Weights of a small transformer language model: vocabulary 1102, 3.4M parameters.
Each number is 50 + 15 x the weight over the matrix's rms, rounded and kept within 0 to 99. Layers, rows and columns count from 0.

# layer 3 MLP down (transposed), 576x192, rms 0.117, rows 503-519, columns 0-95
26 70 57 41 45 50 30 59 56 49 36 61 50 37 47 50 61 38 54 57 35 31 67 72 63 84 18 53 27 59 25 61 52 47 44 46 40 78 27 47 49 36 43 58 51 47 54 59 38 59 68 72 51 60 36 53 62 43 46 44 55 46 52 54 59 70 41 22 50 69 52 33 42 52 62 42 47 36 53 23 52 53 23 42 44 36 28 66 60 39 69 51 57 68 73 61
74 64 28 84 34 31 42 30 69 54 81 43 60 68 51 68 50 54 28 37 10 68 60 52 45 48 79 63 52 10 17 51 52 21 65 52 57 70 58 39 31 61 58 39 55 63 60 45 47 39 57 71 43 65 54 28 47 24 51 55 34 28 41 47 33 61 52 39 44 37 40 62 39 27 46 37 66 42 39 45 49 45 35 27 40 50 36 77 48 60 56 42 35 41 45 64
27 53 35 46 41 51 65 68 33 68 22 25 50 61 68 54 88 63 41 05 30 46 53 57 84 41 35 45 39 20 33 71 26 59 39 45 50 32 82 84 52 56 36 59 64 26 44 38 36 73 67 45 42 43 44 50 36 47 41 59 48 39 64 56 28 53 54 61 35 37 65 53 55 51 26 52 48 48 47 43 39 39 16 46 56 45 80 38 28 30 43 87 68 44 58 47
65 60 54 51 56 59 43 50 66 69 74 51 58 23 71 81 52 74 74 39 49 53 78 55 33 42 35 38 67 66 73 48 47 66 50 70 49 36 69 66 58 24 54 38 48 59 40 49 54 61 39 69 50 34 80 61 75 68 63 53 73 45 19 48 59 69 48 27 63 80 60 47 58 46 59 34 63 71 71 30 31 44 54 83 35 29 31 84 47 59 45 48 66 44 37 63
23 44 55 81 56 66 58 51 31 56 21 71 35 73 45 61 26 69 69 41 55 65 36 41 76 18 55 47 51 24 37 64 32 39 51 49 32 69 23 44 16 67 61 24 64 28 46 54 32 51 50 33 45 32 56 65 55 57 08 51 45 39 45 56 32 74 27 47 48 75 52 48 33 60 68 55 46 66 46 54 47 51 41 24 53 34 59 55 33 44 44 67 36 19 29 53
59 59 45 20 77 46 56 59 63 41 57 87 67 08 54 84 46 43 39 49 70 21 65 26 68 42 64 45 54 69 44 33 63 64 69 56 54 63 26 49 28 44 44 51 34 49 35 36 35 47 64 50 44 46 42 35 83 62 54 49 31 59 59 39 40 28 54 52 32 43 53 41 64 82 48 59 34 45 51 38 54 81 61 47 45 72 32 49 70 42 38 74 58 60 55 40
40 56 63 57 46 41 57 49 69 11 69 57 43 41 63 32 48 44 51 46 70 69 38 26 58 43 24 54 52 56 47 67 55 44 73 55 48 48 58 47 50 74 53 47 16 59 55 38 44 52 48 72 33 46 47 44 46 54 89 46 52 61 38 37 63 44 58 48 53 58 33 64 70 63 66 42 47 72 54 44 49 39 31 56 85 50 77 55 69 51 47 40 37 72 54 59
58 52 71 35 28 50 37 49 51 24 25 70 45 59 38 49 27 37 48 70 57 42 67 56 61 28 57 54 27 64 45 46 26 44 60 73 44 51 63 57 51 31 54 47 69 77 68 84 51 62 61 41 62 63 78 54 47 48 43 29 57 44 46 59 55 50 39 59 49 27 53 75 40 47 48 46 67 57 48 63 31 32 68 75 42 61 38 51 50 81 53 72 67 36 67 36
41 65 45 48 40 32 46 70 44 48 38 74 57 51 62 36 34 49 34 56 36 97 56 54 62 97 33 62 54 61 50 57 25 30 71 67 34 60 34 40 33 62 78 54 43 41 46 35 60 44 25 40 60 55 57 62 51 32 45 26 80 44 77 87 58 72 30 53 42 47 42 29 25 45 47 64 57 26 57 57 37 34 28 48 42 32 49 61 67 55 63 49 29 52 37 53
40 20 50 54 59 21 33 16 55 28 48 58 37 91 34 69 54 57 56 50 17 58 68 62 41 50 71 39 43 36 48 50 42 46 24 19 72 72 54 76 49 48 50 64 44 64 41 60 37 71 17 36 22 38 63 84 30 79 26 42 31 66 43 77 55 67 46 63 37 51 65 53 55 24 60 30 41 46 53 40 65 40 32 63 25 42 51 36 36 52 60 48 49 24 49 47
38 42 52 33 26 80 60 62 46 27 45 55 27 47 67 43 51 43 58 27 49 91 46 55 42 56 45 57 60 51 49 38 35 74 63 49 55 72 53 12 62 24 64 63 51 41 69 49 66 43 44 57 61 46 53 57 52 66 32 31 60 50 49 50 64 48 68 69 64 65 30 57 44 50 49 36 58 48 70 38 25 80 62 60 45 60 42 43 41 39 62 32 53 58 48 58
44 50 40 55 44 65 59 35 50 47 67 35 65 27 34 38 51 53 46 46 44 68 46 42 57 38 34 32 27 58 58 43 21 27 67 74 44 55 45 42 28 25 50 30 69 58 55 30 25 60 26 67 60 32 59 40 40 50 43 85 68 39 36 15 26 60 64 36 25 58 36 39 54 45 80 74 68 49 59 47 25 56 62 60 60 67 48 36 53 62 48 33 47 53 26 58
52 52 61 43 52 33 31 29 35 28 80 35 32 59 51 56 06 31 72 57 57 42 52 46 44 48 12 64 52 54 65 51 47 75 52 55 83 38 52 58 43 25 45 40 45 44 41 55 32 67 47 87 60 69 73 66 53 61 43 45 63 27 68 91 64 33 53 43 36 36 43 56 65 65 38 49 45 49 35 61 55 28 52 51 53 44 47 58 54 56 50 36 31 39 43 41
34 28 67 78 43 55 51 67 48 55 68 14 51 49 51 58 51 66 48 72 54 35 69 31 62 42 71 60 34 41 60 68 50 64 73 36 35 57 62 94 13 57 49 59 40 54 52 56 58 62 26 47 35 63 48 50 34 66 56 42 62 63 39 52 42 65 50 62 66 42 49 47 62 57 24 30 66 79 37 15 32 38 34 53 45 58 35 42 43 28 70 50 55 49 51 57
31 61 54 45 57 59 64 17 88 45 41 43 23 47 72 65 57 22 49 56 41 38 51 32 39 44 43 49 41 39 34 45 42 32 56 66 44 54 48 73 45 29 65 18 54 27 86 55 57 51 14 63 51 43 41 52 47 41 51 33 44 25 87 51 37 54 87 60 67 52 58 28 38 59 44 42 11 24 63 68 35 30 52 72 41 53 55 56 64 67 65 48 31 52 74 34
38 39 67 39 23 45 60 51 41 54 44 82 25 46 58 57 79 45 28 44 43 30 38 54 61 54 26 81 80 62 63 35 43 22 53 79 42 20 30 70 53 68 54 66 24 33 45 36 50 63 68 77 42 66 30 39 59 40 34 55 61 49 24 31 49 44 74 51 47 52 46 52 41 50 42 42 50 40 52 65 59 69 44 41 54 55 46 25 73 49 67 99 45 54 32 61
77 86 31 66 62 37 65 34 64 52 62 47 59 09 52 34 46 44 38 39 46 45 41 66 60 67 58 71 73 21 54 68 42 46 54 28 51 56 28 31 57 63 42 51 43 52 33 55 72 32 32 51 41 66 22 46 49 49 40 51 46 61 28 62 77 68 27 62 43 37 52 47 29 45 33 59 40 35 62 61 51 78 71 50 56 20 51 58 51 64 77 30 30 52 53 52
# layer 3 MLP up, 576x192, rms 0.132, rows 504-520, columns 0-95
33 56 60 46 64 46 52 58 53 37 43 36 49 55 44 53 79 23 38 59 57 60 75 59 60 38 59 58 42 68 63 41 34 36 46 54 47 76 54 62 25 33 27 59 42 39 54 55 63 58 39 47 31 51 71 41 58 69 55 29 47 69 63 24 38 38 46 48 46 52 58 53 63 40 39 63 74 61 40 44 25 53 65 68 49 72 42 57 40 60 55 38 45 28 52 57
66 42 65 45 60 38 39 20 48 49 70 54 52 27 24 53 28 58 47 56 49 54 40 38 34 33 67 50 65 20 42 21 56 65 49 77 47 46 42 22 57 24 43 58 73 44 43 45 84 38 38 45 44 23 60 55 74 35 72 42 57 64 47 30 50 58 57 41 34 78 58 49 61 28 56 45 20 66 61 46 51 36 52 59 37 45 45 37 47 72 54 58 67 41 58 50
70 51 49 45 33 35 69 54 59 41 09 58 55 38 62 30 40 44 69 46 61 60 65 46 45 56 87 27 50 55 40 72 46 46 39 71 38 66 60 48 77 37 80 49 51 60 63 36 40 51 41 62 63 51 48 54 31 28 51 40 04 51 47 38 66 68 43 77 43 25 29 78 26 39 28 56 45 51 62 47 52 42 37 59 34 56 53 28 69 45 46 27 53 73 47 20
51 63 52 54 44 59 48 44 47 27 44 47 79 88 51 49 45 59 56 40 36 64 51 40 57 45 69 44 36 62 38 67 32 67 50 44 30 74 53 42 27 14 32 74 57 33 43 55 57 51 44 60 72 43 32 65 22 71 36 52 39 43 51 37 40 56 75 44 36 76 65 49 47 16 21 34 65 31 78 48 34 46 44 52 52 40 54 52 19 46 59 51 52 73 55 39
27 68 41 43 44 59 56 38 63 62 31 39 59 47 70 15 62 29 67 45 29 66 62 68 59 43 32 71 42 46 59 36 39 74 30 52 65 76 42 52 59 66 52 18 56 42 53 51 34 31 53 37 57 48 63 41 41 47 38 59 23 73 43 69 32 70 72 44 42 48 37 54 33 63 55 65 51 41 42 48 50 51 20 50 31 50 71 59 76 38 40 64 62 18 94 50
41 61 12 42 70 75 42 51 52 58 58 74 44 41 41 75 72 57 53 34 47 54 82 54 29 58 76 32 53 63 41 05 32 76 32 35 51 60 63 28 42 67 65 40 65 42 36 73 62 46 59 24 63 40 22 49 61 54 39 61 48 29 73 33 47 70 45 61 62 46 56 59 45 48 42 28 64 25 62 61 58 50 69 23 44 40 43 39 26 59 58 59 56 15 33 61
62 65 58 50 45 41 71 43 27 42 38 24 48 82 91 40 48 64 42 77 61 59 48 15 54 62 41 55 67 38 71 45 51 68 38 59 47 56 54 70 68 22 41 63 48 48 79 70 47 53 41 74 63 40 38 70 43 42 31 66 53 52 64 51 52 48 40 50 43 31 37 48 73 55 60 58 73 46 59 59 33 49 47 64 33 40 49 30 49 60 55 49 25 83 40 54
43 39 29 74 59 34 40 53 41 50 88 63 47 35 31 27 56 49 06 48 36 54 53 47 44 44 54 57 48 35 52 63 33 24 19 42 54 37 49 27 58 68 60 36 31 28 74 60 41 48 48 44 51 35 49 45 69 59 08 71 36 65 33 65 46 44 31 61 41 45 58 45 49 63 54 65 32 77 67 28 77 44 50 36 55 18 63 71 56 67 80 53 15 11 45 38
32 58 71 70 62 47 51 64 57 77 47 64 55 25 44 63 41 36 30 21 31 55 35 56 56 76 59 61 32 59 46 59 35 33 32 53 52 43 66 58 44 54 47 53 41 68 25 53 59 63 67 50 49 20 26 50 22 54 55 45 45 42 54 32 20 50 42 84 47 44 50 68 19 61 48 65 39 50 27 33 52 39 61 40 30 48 23 67 40 26 51 42 50 56 46 12
54 76 74 22 65 80 50 33 51 89 68 44 52 53 68 64 26 65 45 58 47 24 62 36 46 44 39 50 46 57 66 45 41 66 68 63 62 34 68 20 47 45 72 50 54 51 41 58 16 69 45 47 59 38 64 35 47 56 43 57 58 30 77 49 55 32 63 60 59 49 32 61 81 45 35 56 35 60 53 51 33 33 50 52 59 32 25 66 54 41 75 65 41 42 57 77
51 46 50 49 45 49 56 45 42 50 54 28 74 59 55 49 48 54 54 28 40 42 68 45 48 49 71 28 42 43 46 61 64 74 54 32 35 61 54 52 54 35 48 86 49 14 53 39 73 60 64 64 63 76 57 75 54 38 27 48 49 50 68 80 49 65 58 63 76 39 52 60 42 57 59 22 42 46 50 53 58 26 34 42 25 36 48 61 53 36 44 60 45 33 45 17
72 53 53 54 32 39 57 50 21 71 56 74 55 21 56 82 74 53 38 50 62 64 60 28 59 64 75 23 53 60 28 42 59 32 29 65 30 44 72 06 43 67 50 53 61 38 58 55 59 38 53 29 48 53 67 52 46 47 35 57 31 29 62 37 40 52 62 58 27 40 46 41 28 35 43 71 44 52 59 40 60 56 66 46 67 52 48 65 36 37 39 69 48 38 40 27
49 35 73 38 53 64 54 40 63 50 67 34 54 32 33 60 48 42 53 43 51 44 51 24 33 44 62 42 56 56 51 81 56 43 40 26 58 79 39 34 41 31 50 61 55 51 46 40 50 45 70 71 49 69 49 54 41 42 50 77 75 36 59 50 33 31 63 69 54 53 52 38 44 32 44 29 39 47 70 75 64 66 49 45 45 49 47 76 47 58 45 84 43 64 51 29
29 29 61 64 33 29 35 49 42 36 53 28 48 48 46 28 53 76 39 52 38 53 48 24 26 47 62 83 71 92 52 59 63 44 48 12 59 66 53 35 61 37 45 48 58 90 35 50 66 81 66 51 64 25 31 34 49 09 83 38 63 63 33 56 51 45 62 36 44 44 56 52 29 54 35 46 78 41 54 18 59 59 40 47 49 55 30 35 56 50 73 35 55 27 51 46
40 75 68 38 65 50 60 64 68 12 29 69 58 52 51 34 67 59 53 32 24 54 42 42 26 38 41 43 71 64 35 40 64 04 18 68 62 82 43 48 38 57 35 59 67 57 62 72 56 30 71 43 63 54 85 46 26 40 35 24 53 54 36 67 42 67 71 85 66 63 50 51 14 28 57 59 56 85 52 66 58 80 51 60 30 59 52 59 40 39 69 73 43 48 59 46
56 57 45 84 61 43 65 55 62 62 34 69 63 39 31 78 29 49 68 55 29 61 65 49 53 62 40 43 51 50 45 47 50 47 69 40 50 48 23 61 60 40 70 39 60 76 31 28 76 42 50 64 33 36 34 41 41 42 72 54 42 52 59 58 52 43 38 54 49 55 37 45 15 53 53 50 61 58 29 26 54 56 49 31 45 32 82 60 25 55 51 73 63 66 86 65
70 61 58 58 40 60 41 48 74 36 60 57 56 59 57 47 35 51 53 62 51 33 55 75 50 66 64 61 57 58 57 64 29 47 39 58 53 51 51 59 31 56 43 63 37 52 67 59 55 41 58 63 40 49 27 63 24 44 37 46 32 27 65 81 55 51 71 55 63 43 40 56 64 41 70 25 39 44 54 65 91 37 47 50 36 42 64 48 59 68 47 22 40 30 37 53